From a checkpoint of a small transformer trained on Wikipedia.
Size: 8 layers, 10 heads of 64, MLP 1728 SwiGLU, vocabulary 16678, 98.2M parameters.
Architecture: rotary positions, embeddings untied during training, normalized queries and keys, value embeddings, a smear gate, capped logits.
Training: a variant of Adam for these matrices, 456M tokens, 7670 steps.
Each number is 500 + 25 x the weight over the matrix's rms, rounded and kept within 0 to 999. Layers, rows and columns count from 0. Numbers have three digits each.

# layer 4 attention key, 640x640, rms 0.0489, rows 109-217, columns 0-127
479488510498452485474504503519502507534442491499481527503483476478502543472483527511518502476464531469529506499524489493513502494501499505486501471521489459495514507526523508486507457508530495496455519506536510486525482480489464479522475499509535528481501520518451553512463485504503469486501494509530510492503487498508513470528504515501524522513476488480494506536518541479495516487536
506544478551518509475507473491517487462476502496512487537469502471469517508526525474514525454531487522512467558488503515504491496541518472507511507486512471478500480503502471465500503492535483498513520501472488494533508507486495504523489493481490480525491487461506506484515510473478494442492474529533502543465515497482468479527470526572518493530475508510472538530454510522541510488500
495499517476527521521459479535509511496511477474488475501495523499558500464486479499500493450482488489500549506508533492465503549481505484476526498510482459532471507477477501524519526496526474502453490540477504468496500528511510489519536510462513510486529514471469516495484474451536539508511490510436475517556495521535489555502501501494505517509468505444519475470461510475482536509534
501539503492499500514504492509509508526493494534465474501495466499520497518472483519522509499509469506475498496526520511463490519503546523510515470467491488502519478520475503519496477501535451490504537529481498512510530548467493522498485508495538471472476521500499468504521514501499508513523497520502503486472524487474517554529496493472518508501492491515497501493469491548529487514466
491495488494527507525487487456482522458539528535566509487501476556503503510473496488492480527492505502499489476525507490509534525545518501519487489530471498537493497490530473485474519480481526553470463502497533451502478493537507496478538513501475526493517496472521514478499472488494476509492511468480484489511513504499546512529543517492478493460528491481476502510539489515495511467493
525486498505478476495499490505504511541529500493491502467464477493499505461532524489475530479498520486510529491472546500520493514442505477477490503483534487515483506532506548499535473516504524494486489514504516496513486486502462489462531474470513542481440483548493465494471542511490517493514526555525489466462494487492544482488514504486481496494488485506492471487509474451491523495557
475491521509494449493518503493493482534498500486487471472495463463509525483497535505517530453505501507525522493506479530520503485491518532491521510489518492509475516555499511494529467498515507449478515488529495507488522486475499492502509507510520528519442510524465511483467490542505524489543473497499528496496470485468521493556528503486532484497475517501485506474488509498497489503498
454502527533508532541494502483500453484487490534495532500507447512470510506483488525533516523485498504503530486523484529488511530518517526500525456482508508494506551502487514500490491514502497505510507491511482514507490484535509527525524505474492517518486532456468512483450472473537487518493512493500507520519499529483506461506505527503512511515466474518481541506493524519522544511504
520447529484497529532481533490497501511509496514436487494482460537528478526465493464515498559493506500468506492470491499511515525459478551506500465521488462515524499522485539524492483487503469489534532498528505503516516490481465481455482510514507496536479506549514514522500497522486524556490515462516502482466508463500517533504527505497519488493521454510511515488547530538464505491481
513472509449518475518506467486513510533529504486496500476508503489531515493476515532513497538445515495479516450527518483473500504480512487529500501482473480514470510507496522518498488473460494512481490540540512510498515527474496506490494481490478499499490532476481518512462467514488511517497520520496473446477523476488526518519501488483512544453534477519480480478527524499507466501495
551472472485520521496493500484498494469515503493481500484484494504464506498512508475482509519498464544457485503526496509483535506492486506499494500504476469477506507472512487519502464513482489478552521493512479530530521505522491498513480501504488502515532476494552522517464486488508456496483532513538510450497502480491494491464464511551499507483550482528454516532518495497517485470498
447479509452458510500467514507480512529442509471489537488535509534529496515515508503531521512497511500556502493533478506547509486487504531509504473507512529494522496526523525523482463539480498472484517551538486539498461550484500493501516509464539501532503538506504489513470494466456546542494488509522518487498494535528497509489497478481491516476480493493502541501518516504491525504523
477516487515495487513482473538505487510517536481500474515562508542522537518495476527505479529527501506484515461521522480513461499452489520486524471484487505517531492484529503533510513536505519475500476489487519506493525518492526515513495474476497495474506492516509496544513526463492477485484516470489525532498467528475442534525514470486520530524452468519531522524476545484510453515507
488533521492467486469511469505521471493503507458456548514510464506514504491515478495499517518521465519523494500512489501527477485454487531516505455508523493477466484533489504454526492481447533493518515474491481503475522485504517491476520528525489475510456494512535459504526559485504525533501496458530514481493475482490483540513516517516502458448509502509521509464502450525460507474483
518502514440477512516466520522525518483488479488480543471503491527473482486502478509518490497501485541539484492518474503499490499506476518501515482508513506486512520507475505488467488508427489508532514522502494505521480512476547471491513516489485494537553501484500498499483493447495514543489475505515471491523540493526482472478507475522496520499476509484500524479515508534483510495501
450556515520508540509476496494502477488484473500553501557530512547518507493499479451522510517536489469480491536527520504492504510532507512496508496534503488479523495522515501493468526522515511508458470498507514494498490547497553493504485488474542529472462535486481458509493458482519467480466499476437522487500502489496471536548491495532500501500540498489484538522478529544486489529535
480460521461471490494527555494481520520472486521497478483502476504476481527492514505468537522495480484516487458501495502510558485477493514495490470521503551496507514499482524509488504504499469494536534485514501507525504491537464493484496515493529496516508523496478511494501501503523513477538544516544502488488459492508528507511472526468479495488526463532498508490507497516504523489512
506553488524540516521521499499498476471534513499537467471500491532489515467504452497528516470533466525480533532512505515454476503515493521512534519490436534537521494483495504484510465503487487505501487534479518466491515532508514511529502514474485493467494532476527515502499496488552523476459475508476481493508528466502465522447474563534511501491498511545508486486516500506535467478521
527530492522540510520487468487514471465519509523519481505550556509485511501490492499468480508503472497493488500516510484466507482532492485487472534465497496496476454455505491520493540502512480520504464494462509485503495493504545503513510492487488495503521486469506487467538496463496485480524479499473483534501497510485508498495498473519492497533516514504515508512483497499515493506467
522485481527532516507469497504497493510481519492519503506511512513495514522491506506507516485481503494505536505503503508500512495504522502491513475507482505514511518500486503499495503489514479507501507508478503491487481472511497499494501505495480490502504497522514498508498481501495494464478496488503499499472476516487501501500498496511502505524509509522504498525509505519500512513499
475475488494510502509508488477499490508540506511516515474500499503519506498502493488508510503501488490494514498510517488482496486507489506504496487518481473479511492476511496518502515491506523491502519502489494513518496496506516494526502515505506484514488528483520485487507510526474492490520497512492503519491521509518489487507518465525499504509515499469504493489488528495501480479493
505505512478511496494509518505500492497501496516489492497493503512495490516512512522491486511505520499500492510505498519498510502497486493500514506508483507525525517505490492510510497500479498489493485491510526504478497495495483484485485494488496501498520506505499504517500520506502483465500495483520509477491517524499502483520491483477488493514526518492507526489507506501498509508498
491515507489482477502507467505506527471515482504451513521493523471506490470506506526494504486482514487518489491514501480507484481478516496495484487502505513480515489482491486498472495509486535509497490487491486498481512485512520504513479512500510497496500483512492503506499505483493515512496505500473500485505516489513497501507495479497479501487494512514484514509488500530518506516512
492492515501519492501489478478487509499512505494483497495516494504503490500494491520488526502504502497496504493495479497491500519502494493505497509527473503504519465494487518485509502487507509489499501509489490497503503506498501507514509496492492515509512519500513487480521524512487516498520508509489511512501513502480494488504503516495493487517472494502515495504486476497495495488507
494482509498494489488502512490504488501468488500475511519499499500503480498514477497495519526500481512491503508503501492520499500489514507514502492499492518489490515484496515482484493516464512511492472524488472499499482525504501493502492504512500499468517514493512498511500501512488505494494506536490502490507498499508517476499511507508514503501477507486527508481496522503524507501503
498462521497484499489459474500524478505496507518494500504523521531487540499490477506501512513494500499487502505477495515501472501498520506514478479492536489512511510476504505499500507506522481496513501507499498510512486525492500498495515516499527477494508510507506499485517506520476522503492522516480507466504506504495477494519508501503501534522471518508480487528503517499500501476506
496475498504471501519486509469511492486503507501508501495487516485494490505490476462506517517500493509499512502473529516516504473503504533509512484491518475490488502477477519513501518499497494518505485487484487483487514491500516496494491502498509500487520505502498486499507530480488510516518502503509480484523509482500490480476503503505505485512523499480509509524492515530507521510505
475507494496536548539530527512495514507467493491506500509524492496528480513479525524494491489510480509530536503499481514485548476503487496503508496497458489484498506534475514504474496486485443509485491475501506501522499484533484505490458486515498496508505495491465513474484483494535494508476497503532465498504482494494508503502503501499478475503507464521492498489476495497494522534473
506485516502507513507512487501503448525486498464504487493517485503498510494476516509495513500490487482510512476493493486531495499501484515507510490493511503498492518483485503513495503488518473489514517516488536489505472500504498520502515496517501509489475505507494516490498472478505490486519501531489532490519479529509515510516528497474512503499528489482487477518469503495492504520515
520493466503480488494477481483490493482540501517501485493485500486487489498512500510508494503488509497471508509532532502494468499482504478483497495506516498517511511496507479522514518513499511518479486496504533493523482485485513526493510525507508486481480504510523495498492562511501495513481500497495536490497518487470489498494479482499542534504491511511493524525524511503480497492524
474483508501505504511489487500482509506518481522521501494547506500507504502505504484516495503498508507519519505492492495498503506492485499478505532495510496494507464495507517511499506508493522510499507489511492516492496510482486494506500518493487523507481489507483502501489498521499519550524497471486512519505509467491498504489476469482487488487510480509500496495485480526497530514486
494504524489492506518497449528482526482495490518476517519533510496506518499505497503493484470517503512514511537478513511494483539537491496456464497476532516486514472488498507476487509505526489525512509490482489512502500487487503516495507505503508497522500473509462485499485485524487519535510521466490528530460498489495492503522497502499491508485462499513519523490499491512506513497492
484505503506531495489530529529500512488440491462517526493498481499508480486462498497483523475497487485499518494490466514498532490498525517509496510508485493510479484499520492471503510464500496497524526466458469491495520503494474481495476499502487483485490480453482469506500482487529513507517501515496471510492531506526509489488519517518502476498531467471540482465471497467523466530485
495473485510528537525549499496497493518474502473510490484515486521529519484460490514514481455504488506511506498470502486486529488520485517459519514516507529450510499498484498501495513483488502505511508508513482489529535506509497478493449488513474511512527490492479475509494488534499472525508506521492469541497499500530496488514504515499496500482508463509520515474526523497526499517499
477491491498497496494503488524498498498473512497490488496501495527504496489505527485469503493498500476496498481479455476487520481526501508475504512514508484506509479496503514495511508491530509500521525481475477454493516476472489504492497523501498478470471488470487512489516508527499504507511520485492488526477529511478489493542531496514482476482479517460537501500502515487519505493471
470467479494514495506527500510513515495425509498487509498501491513520512486456526459473507473499477488527493506458466502488546480521507529495495496502484476487496485483505501493526505459529506514526555503488473465502509476487472493498487502507498471475479508442499495507526513501503503471513539508503463534489531513491495519524530496506464477475507467480505495481505528478530470509458
501508507521469482466491508502520479493515470486490504498476494481503494529463510483496530522498516484495533508524503508524487503509504496521497478476478471544478511492480525483514492494520494466500516498514498488498465496500528522511516513477521482496484519489518518485496518480506509488490517491497507477507500509483505519514489474483539504495505508493496476504511499505487491505506
492497505521490477489511516525519502512450477478485500485470496490502500506448501496477525502493494464548522492484479482502550489489509505493500472481484480529462505491498514505526516485528483473521540480479505461498476482489483506480493483502480469480510510465501513488515546480504477484490540520497482479527533533477493503516497499488517498488511502480515488487511515482521468509477
500552498491469495484466504506490514491548478498505442510454528483502476509510471520512509535501508508462508485543524501516466492465507468544525496497514508535501534508482514507516480515489514485481460490500530529473497505512531493506516504470518511529516496522492491474490513494504507516481458491499535446531460508489510495469467480499509506518469508523490489526474480510466524501536
529477515533491510503501468470507475492549491516522523512505458515492484491540494555485495471534485512479503475498499485528491506522511517508503514515501535466518510512496500480492507525475497533492488465488513517494515499490518497481484491506490476493492489519474461513512493470534456514488490474523508505498506468503473540518497488516504509502492505519487523543479511526474501497512
491505503493521493513509507545509544513412515469551506439496532507513496470478523487506511479490477498533483468490469532460553481475514541509540450513474530522445540469502442476479487526496474539489499506496513489497523495497453494515485508528474504459480473534491465463536491516485501464504503511515452507479526516507519520499524481509503513463522484513508512486514527485511453502466
450499465497515489495530564520507516528475501497500481509494518455548496505486543486517532537507503449523486480508478524480481496481490477491482506466472492510448540489506502524529501486507504428487529515505472479523497535525491493526514562522495503491508555502521535491494502511480512499504511527483519483478482548510484466475501500503483461473504457477526482479514484484518466535503
541485498536502498462470467463482498453566522478455445510479518546470521487523487504518504485507481519505481527467488514487445523438510527497522497525517464504460512490551463496459484518485496508487468524535515503505510515472506517516507520487492497491491468534503497483494499496470480462488503494459507488525507493510518492467517509461504548517469499528504494489503487479503503479519
492511520500496496537526491499512484521537471540512518507542464521507485481543521531492497464516502496517538518512484503541511532558482510507476512504517507503532460528458491500517505507542494506508536489507513489525466474485510505480492479468512508506508460481485496526505446476541486523488504501514511489489502509514464506503480503519518511505501532485484535556465520519469505499523
479487502490500497503499518514498507508470503472528522509500495480513496509484476493491536520512524516483473461525489486487535494490497499482461484507498516538529507511519511529526514489480476484504524497472474510486503529492510500493465490502517537514512550506516510513489504483521485502495487530485523538510524506462511542527517510514476481469511498440502508477512530506517482536501
529484514503476487468463461538542476503489497457509515525517468538462497519529510500484506459470507490494502525454489477521491512494531516498500500491546478488536510496515489457540490523530494515496510470513497491484489504495513542464514488469484485479499439511480490494523492498514469513473536484505502493549532506463468482510478524496504527516486513504479516497511470487504524453512
471485498496495473490517492514500510508472493505501480473454492460505500524515536467495532482532464492524487512506501504506508536488495501480512494471482470454457493473495491452547489469550514484480508488473501468486499494496497508489503521497502480476518507492533527500487549487466513482503532474495478490480496535473504494524495527509509516495512487536489520522480466496526467513490
467507471524514492487499496510481516532473496487460448496456550506509524547490512505515497478482484493516503506501474494468514501475501512490496524473477461508385500455469500554528538491523503465502505506552478460506497516509480502501550496474488491464535537474559535503482553519445482482495499522477541525519515545472527535522507553494492511469481456499457508528465495481516494466445
488462489508472504503510474471482508505485508491482483499488485495477465533519525481479484556495480493505470499526520504513493507483500499534471500500461494557543515478504540500554496483523509465468513514453492446501508517493477501505531530523513480505502545527542503508503551529462568475486521528493513517508520505477510502476466519521489460485484484482500448502543485511520484505491
514494455499480481491478482491482519484527507491512465540492508487510494529481519486486517442530508493499513503476499509465512531490500490490579517504474482513467506506487459488452497497486490489526480476536528495540558505528492528520503513497506503480478482498521562515458529488483519490478490507523476517514485518475511514480542482478509538495489517459526470484489484521483502492506
463512485499492507491530541522501505496472474522486518506488507470533486530494495502520484493482496507520491508500494487490509505464470494462479494515502500473498474518494489503503531449513522493485503485485487504479484509539471508511492505507492525472561527486538506495491521516495531506486488509489531504496521498513508476503517522482476516508536478518517529509492496490508475544502
515507490494499502529497530461519503455452511511489598470524508538516500469495461547567495466514533458481500553470495491538525481538515499485489490597503492402466492510535536464505479458486517539488479513507460549497463494526575449460518508510491525476572529465456490535458472480522509545474491543554497481481490535475516497502520493500508448521487470513542508501477439595433552522575
507560480506515505510518563504492541488481487497553482468488479522530506464516515514462434547523545521506522491489500462529535483573567464520440595504451530517544442583513523485475553536518516503521478476473507485465458514536498460501526495469483534484483529453481525446502439489500513493465577482521464478506465506509494463491490498479460502552497536514479514543555490462465474513577
496472507496503508481490542502536495546451509510500500470497457514471478491475511445537502564472507500470504555452494534529461568526546484457497520481498538489525501476521501482523515502542450500497554535486475446576548527509496458495525523523474448459503513500489511514502477496546523461509531541557481486480503463502467487511475432540478484475499510482486544478523490482500542483526
513517531537497479515491452484492489449543503500536498477550558450440531473527477475503482449536469478486485507483497533504451546504460491474511501508539491457475564509458438485506498502502517520485493452468509508500497475457458491488481533477575501578430444536478482480524523445486494455510489473459502486476511441491490468485540509516500514518521506543498514462465520476499512501452
500495509517534506524467470516495492503519489534489482478480453504483510485523482514492511564490497530525488475525486480505524480471524530478485509442526504557529499530464488569502477532502470494478532508487573536488507471535504518515513472504472512553462458470481552446503443484517477490459463443475495447489495455519546496489498497533555503492488591473483560523527496489520477503560
492538511453486501504466511553488533505522484446541477512518560535502498449531514479474439469514477456530483514520526510485456514485526514504527565545550454536546528485490427462452530520491554533445460499489491514502477548510494519466490515508542539511493467518465449456523496442501443494491491496502600520502462503489548548533520465508479495544500485462473506478400492452442506461517
471483513508484479508563545486488479550545507536489477489522572449510510498529510463429497547496485484508461462487546539523439504565481494520469516452447515519481459486471490510483489509552495432482497509502505481509478502491542489525561543467502500496500557514482546562553539547449530481554531518502559500484567504533465521504539474510516481530555496510488446519544542427503511504448
498511484543517466485491532510479492515523496484460496515482446486498528485530494512564486511562473511511504460499445477532438477538531491474511545499462481488516502496534503539491523480531497478505552532549506491488469502503501493579541545474498491443530523485475552456491430512490534490477537512478526475496501504534522427483507457494507491471465532516543531468563493487481508488554
514505548497490491521471488492504517470487494470535590504507518546545506497533510497522487506476515485442490532476537502557496528533464518491501501552492535456547539542519479450462490508527526554512448516462452483513485512488528526472503572466486517516478512499525454522485507470480509497552483479539481523505461534453498493482478517494461477494454458487540467515473486539473540493495
473516510517512515504549529493493483522472533564417559485526473501531508517500482473511591585464491499513485446517480463505522485456470424513404472518479503546473482477491515506560494511546438500492522502480524508545476481512507459491553514518531509497508572491508507515530469541513541524530509500415474477471519479578520511512507510485513496520544479484539478511525556496499518479493
490530546513528513472537523547510554516433481443485492495495498446477538506564524481512548537489498485489475543500530480468526476491480473559413500451513449499450473521486423472528485484560445482456512475446552499499527488477473517537477509543495488488487491506472494497537467482528469476541495525480455494562519517466456471521487448543527487428488462449533499517472515490509466560481
489488478518504495535544494452504505482512490525512529466549476535538452539508503513494487498471541459470532485521514484545541490489466487497519447561524520479533526519530511498487498522444508524568525531534521535496455528478503525463506536441531510497480518455456437517506475471505578501501463536536505499454453517538483539478546509462447448509527469462498522455506470545420517548556
508461498496505470509464489490482494489547514496569519496470525530517537501516479497496476522500530521487459452504535484513507476502465512450528549507463553504481509516476515520513504494504496537505512500508519497507511486511564519463509491434465459531516538449467526500478516443502466430445497533533538490487485492483533488464508556464489509515454518518468489485517496499473503472453
490462474523539468517526496471455504529603537510549464488524489466545517481473503500531532543557505537490481468502513520508518471534517496464549485482500508519555525491481472567457466467486530522524526548546517520535491540516518513549500503456498556531454517482521472489479453490525520494479504500497537483442459488511533499525548467458491484482546525505457495479523518508494504508540
540522508495458508474533476482506514477507490476525512454508548517491473503545497500495456439504486482538503485500505519567491562545490506547519518510486484498519514510511491439465493530467522505508479453489537515496467531512441473503529545499527488513513452538492467493515577482486520451529493471553470500503410493531473473458494485547516519531475519520480455506544458451477507498549
496528485493505536539498492478488492485528490538492477470502449537526461523459507487519527534507518487457501510481487511462547504506552514561566453495527576549508517460445503522492515494478499514525492481475450486513566555525524471518511453512483458516511514521565449528526486523550488495528508550539476494512468489486462534513477508515516544488462485496461494534463519506501486482551
495469505487490522450535543502496497495507501470466441520550494497526503525484554464510545539485524545430473534459541525501497514533484455524517519504475529475542493486527499476501524480512488516566510515448515473576543558505511472540565492476519507472438562449517443512566538496553569514525566555450488524417499454487437446460519441502433509506508494515541482488475511525482522522462
515484509483475489532482507484496504503519518532517549512464528479522514538439434513499520585457501494437506497568481467446544466434536484527464466499500489486452447451507565494495502521509465535475469496529479530491470462494518483448496517565502499473491543453525490548489530539460448535510540497513520534521559497489547566475517516480488477484560464474501480550551543505490471424454
454530498456445496467527542540521523515472490483481524523490499459505477497459551476504521527502489523480498491493497494506480528501517517469517516525463575515501491484508549462498521528538494486488459506512477471520509539497468480502485539510498484455508528520523529531511564520503563510543551461520485482513489515469475455514476510465462516526504483522563482487492470499469520450456
477560554526513508542497441574508515476422493499503522475509556518467466489527545436500477473495501497519531534498545555441467542449482530505514492489507466573519537493486446439515475511514501520396509530448482468506528528515528555497485522573513468443511451572565459490449509548475503440478478505490501477519534535515519539501482493517473505478481479508517484525466518465542476509511
519499518516490487513565500499493547510487479484526520527526569476484499436564473489440458523421526507501464536430540515497481542477474469503447593497457523521532432512445514487548501511538489460487421524388492514529510463477522520434492550526469514531481500477523524515537548484420479512517533484527477507505527484474448469440520484481461489503538511468553446521532508489520452497446
513526498585525529530474567478499495461493497549472558550485465504493536525482420487521468570486464511417474500489459545521492519474518495510451476538465511504527484448499561513485538480461467529495497542545484521529513485498543507483517531501476505450532611476480509508532508491474526566494547565536508463443526467535483518463565487496452418461550482515519487531545577488496519437496
481518461490482502546527489499481495508564497498506487495481473455469509519495515499506501542530498487493484497534485476458482460497506496451498543474511514519492501513464484532495497533491506474473541474500565511505473514507520469501515465458503476505492481488465539500556514451541507468448523519521518441490503450513520522464509496499515537533520569519492553491479492488464482494531
480521524507506537516469532531511495506451483477510531511529456477517524511464484473505532466490452522500577515472512532535482506436482517506493463556484547483502516502512477507504509515521468499522480543485451511509494516490502506487514494484571522472469504536501475484464466501504532490569501545505511520512528534480482518547489499505500471494532408503491478468557525508552545477536
484443488521514482473518507487460519516517536508544508472522472455523508513452512463500520542504489552459490519531525556523507519500467501480530477517459514503531520489447498474483497457467522499553501540508497478528541558490502493512548545517491556464434587507573476480452538545486520490520525563575504525422492464536528521501543492499497448442535468545456389483512519489496475472489
483516504524519492526490490521508506497495527531486532510450538412526489513496539471496517496544454485485491450512530507488533442511536555434503527490505503532518524519489479499486465558495507508473489464528493432524487476508516511482452501523520467463529494477518559490487506487506474421542514488495477501516496504456548532564463543523526513488498538506478565500440482559484522514541
498528485469497514530482514506477515504510458516490512492547549499487516485535537524489435513496541499528508494516456464497471506469556530530556509542531546459526537455503520546522484526504503560576476507534450512507459473531552503499492519455499490554491506460480496495539480466463539490487508476471499500476484498498505526470517465522485481526490481486465583510524526510459528468518
486513523492466476504466468550507507533465478466534492482480529509449427471511514459488444470488497483528535577513501503553449557480453525449508533487507541515513513486525494479485467563520521507511496544455520507491507481498480559479506536460533490531446437549475463488474532499439535468493456484542466518554466539515480484506466501487482513541496487481510503473520477464464495464513
561528469517491491510508438510520474509468495479511489462481493494482537481492476482524506405539471467592529543490474490476467480488530511502519540514527456507471536497497422493507486500531531541491483478482541486513476441493488505498464503526517463509490371521467510461505467510543488470491487424445492556589471481537526472495443522543548562523464498462474541497494472502498509523539
547500470543537521537457502416515458435493531535524522514450433515521525552427450498526533481532477505439485483506453441503566452498521454454482518532511483505466449543527539502478510521512497539498519456541520483495477470496501451461441436487523504459471502472509518487504467465559488516460526503496449501494528459481528554494486551478479494509538500487472523507495530528451506458498
480515533465506514457484490518497481499498514524459528536522482550489496507509518525528534590456540568476497465514481523511471523498498470485476457498547526543543517518505521506497480486471439484480552545506498536556465510511477488515550512514472513484498555520509460509494441488478534502505471539516500454433519447543543501481492417489496462488526532522559477543544516461532504474542
506481482471471505452499540515508515504524472486529477514517471451519586486511516507450486543495493526480471482506527487481513484486555528499478541500512534504499497483448496509494551484527495493482495465524469532509495460485493453495457501483482510556513516457459551478566478510549436538554556463466563523476485511505520453513551524525478480488508487534488495498475489449558534453428
508482490520495522479491472488499493478509512533509505520465507517473513545534515528515466475516497504475519506484499503496488541495510479472520486500512515526485506497525505521495516509506506501523493485486486476497503474516468520479500502528498475470491512505520532543507502511515526467476500498513502480475454501482480525486520506502527496542516472504465469509552491511501505488498
481511520473498504519502500500490479516548534521500485492497465497494482482502457510524522553521558526466500504499518486488496505507492505484509511491534494455501531485471504495511457523502512514515514534483493501463493510498500492512487494516505504509489508468541461497500521522486486494505475521499475491517508491468478529506499493513511491505529510537498520501517475506477499503510
498509506491477506526495521504474508499486493515504505490513553467501491507493460478471492486502493507486516505558554503479510516501528482518468511469496495483503506473484482532521506527561502515542494488498478499503510519520491529545549507494480522508510485517545495491536481475467487496515518508528486477508507480469499499499505514499522506527500520532471482516493493516481459481498
500508504505491502513493504518506493494462502505554516520529501509491498451468534485500489497479503485516505531463499488498514476496500529505488490548520506443507496565539483479500521468490518479480488493523488498512504499480513500502522496515504506476504462473509466499493464509504496508514520506491538482488473479509479494540515480490512491522475482527486495509498498515479535511500
519479495539499528492491520505511515487443491492475489491484514501493500516467543543496492495482501513505489489474502474477541478514467517482478495513457496523497503526516518477493474502497483515485506505538504494484498496511522489507484535508526508505505482543475500504512483480538490497491486474463500486526503514492472476525516509506500505493490504482493514512461513510466470501497
502510499497496495483522512509488507505496511500485492495505522474484511512494510523506486473487486498498490489505475502497522507518529488477492479511513488524515504483480516524483499528535513526492501476495493487515494467504475525512517511523492493473510490476482517504495511500511518520474499509464490482490484488500512478517513483496493488491503499491508473499512492510504509443480
493500494513507496526503471447492474524542510497491494484488519477505495478486476517501509534495538488516475490495482506472505448479464494519487477492507473523494540501468505477491462523479531460486513517518488475521475516491517511509521476492513511492495497508504503509494490506505505503494486498486480500501501486488499469506486502478516489481521510498518510511503544525517533527557
515500531495473501482494547517530465534475477469442468491508517478522479514497512531526483516488518524481503453536489478534507496492511546521535517465485483548477477469468500464489472517505499503527501540527517526490481505510496473527526488484540530487512536499494507506511513511497529513521448535467485490523511520518525481528486480512469466509495503492505511488469515496483488509519
479512486497507502495489504492468518488509520534482476486509471481496527514509480442484480508496486527495543514479513512484526555527497498511512526544495477444506488491445522525497504518518483518516503484506494474494499485526474513498495498530484503514465488466483544484479519519505504490484543446554493536488526473494500523449501520504523511525496487500480495484509472499510504487467
490508485493519524486476456532472498482481531527474455482510490505488482523447513459517441515482477524495525521526502495470505544490509513466503523499464446448494511489519556523499531535500489526492504458507515465476479483500500513512527499503488458488457494516525531511483487494482483507461511493521490503476533483476486551515532527492516474512473483502475474493541521516499472513486
516522526472479528506492504508503492490462498488446493466514487500507483512516522526525504480507498504491473430498522496516498493479484506497484506502500486491466503483510496493500491505513499478487504527496496513488486530494510513497469499471503488488534499517553453476482491445551460502529471531491477508492543534501520474534480510511512478476481497523508516496488534482533495495507
515514511510492485514524513506529486534530454454524508495460509503513503467493454530486469471503494454509469488541499494516482470474508534509513543519502467559502504499543483478522474532484506493508502554502509530502492488460525494510490501502525551502515521476477453529518497476556498490493485485447521464545506473509507466484492500477454476480496523488515500539488486484494500504560
474500466488493517499486500506485522493495548556503496478503429510447511511493515442475500526504500539517529569506517529528556558488523487487474455455477502467525504516466533546478514493516489518511483450465518440531531503516501522516505495515456457499463475457539508486491496544457511499477507477580503525456523531493509539474494501547505505521508480503489524527525508501499504477453
529481484500506502519495462466486513467516521531503519493498462515498499486530522523442479457490481485504507501473501486496513491487525510429509476512502498494478515483533492489480494500533486504506502538479499532509489505518531516480478507483498472502504498486509504494481523491513475532494482508506507521467511510482498507489475499478516511520509495502497484516485499488505490483501
524488467504471492509481472512492518462488533542468492481499523543488492499470497507485487497492472510528482493473504506499542500487490479489481509475506517493456502502509514515512507462540495517478520511518522480471477487530512534504475468495503455462494498506491512510485506489503451500465490493520473531487504526494479503530486491503523494528486496492495487488477512515499482498488
488504535485469484510498543502555480577479400465493468481491539479534466479459510567470477490475522480488460460542519486472475434495491514520505546548477486520464505454519481483523494514489487464495524530516511544483511503510487471483432514502508533466529554512496470493537496470540481485479502487439533491563504479504491468515547513497469466494488531497520528493501504455479480503551
510494462501517522476460453514453514448526597536464518498505454526458542489512495451529497527460486517484546525458484493480512571484530512486482477486507509468530507525449532499464515457525497559520478500517518450512481510488514557515535517538438465514474456503542505495437497543435471527526494472575445539454545510519504512493481506514555473521484495504484487526556504534561496472478
520470447530498492521509459499475531463513536546491514482495476483479517489474468515469514497465501506553505499517499500506560514509516496500501469499490513481478498509487497509506497500532506511517537527493525484502477469549529534481498484514492454494455508495493513483473499503515458471479471473547486534480488522513495511496526496539530501549480476508474507470504508484514495473503
533498489520504503485464477519492480471509550535495461530500451523486466490506502472516465512472500456497519520497497507482502521525512517504479489457510506484499492529517559512477513458501517514509504475491480464474489544480504520513539508505509509488469509496497504513482513516481492483496479475528503520460461549460475498498472545509533527511470501511477475457527505521490507491477
527477487471494527498491486499497516489485523542486517491493521506478505500526488515498500515465520512534471489490497484512510485496521505486489525503533528481475484500486486492469475535536503509532491504477510485514488466524525505452508486490511476481537481497499493483489487490508505515501475470513452531495558491482518479508465510523509517539510477510526477483513526516495509491495
437557506473460461560565581505541515557492439454529487500508500499539472484504559521428497485554474469505500474531467478534498450517511452544521529520459530522513504494571495562530526500456538453499564506534464522511496503496419452528469512502516529482506533467476481528587501498534498455477580571478548458531435524495452493486525478511448454407549500439520543530509471466490426545541
490521526486564494512503505459478512513498517456512529510553473527516493506530506501531520528506497511450517495490520436520496484512436472519492464485507487484490483461490514506498501487527468503506479473483434502466521538471483490559515530507471505542508504488483485513499509528504533507577547502461443483505509498475484524496491540507515502480508471501437488493522493522494509524495
479518557515520475512487495494522431506535466494530513501452516507533488541527539490473516546535529507386462444493506472506422480500456486521515551483501522469474497485480501450522496507502495478492511490506464496413526560511463456489475533430519508516520531486499540488529527502535520469526521538473457459496476520464514524516504478532483465524500479530523492522504497476458537501464
491526559501533492465498470508487489492473498453528517540515515481508515536551503491533501439526484497440533507484542491475418499480458491440503529460534485485509477454517492478477509491505512506498451502493470544475535547438514494545518488480497475520530494535535449509514512481447545506574503545480513441511501490494500519490498565468513531492500459519503481468487488495497509501510
511454453542509464484516462500479486498555523548494513468491559488497525484497506498532505481510514580466442489497552552488481514465508546512495493500494529508431511509487495514544510546441484506431490569536571480531498529525518519498506469501487512546465510524474510502471465530460478493473471471505531475507532483536516498529537522474551466490529466537466529528507516469567497446479
509519520475494534532518499484522467519515496512501555527486465473504458439507522514455550545530457496494534514478546479550521485527555472565479480544526505477552461547528456451443482569547515496486519501422468458564507465545488504496490501537470502459497474423461442493514486517527508468488548444484421496533510494448487531479479502545465517518547507495494476516499546530507480568557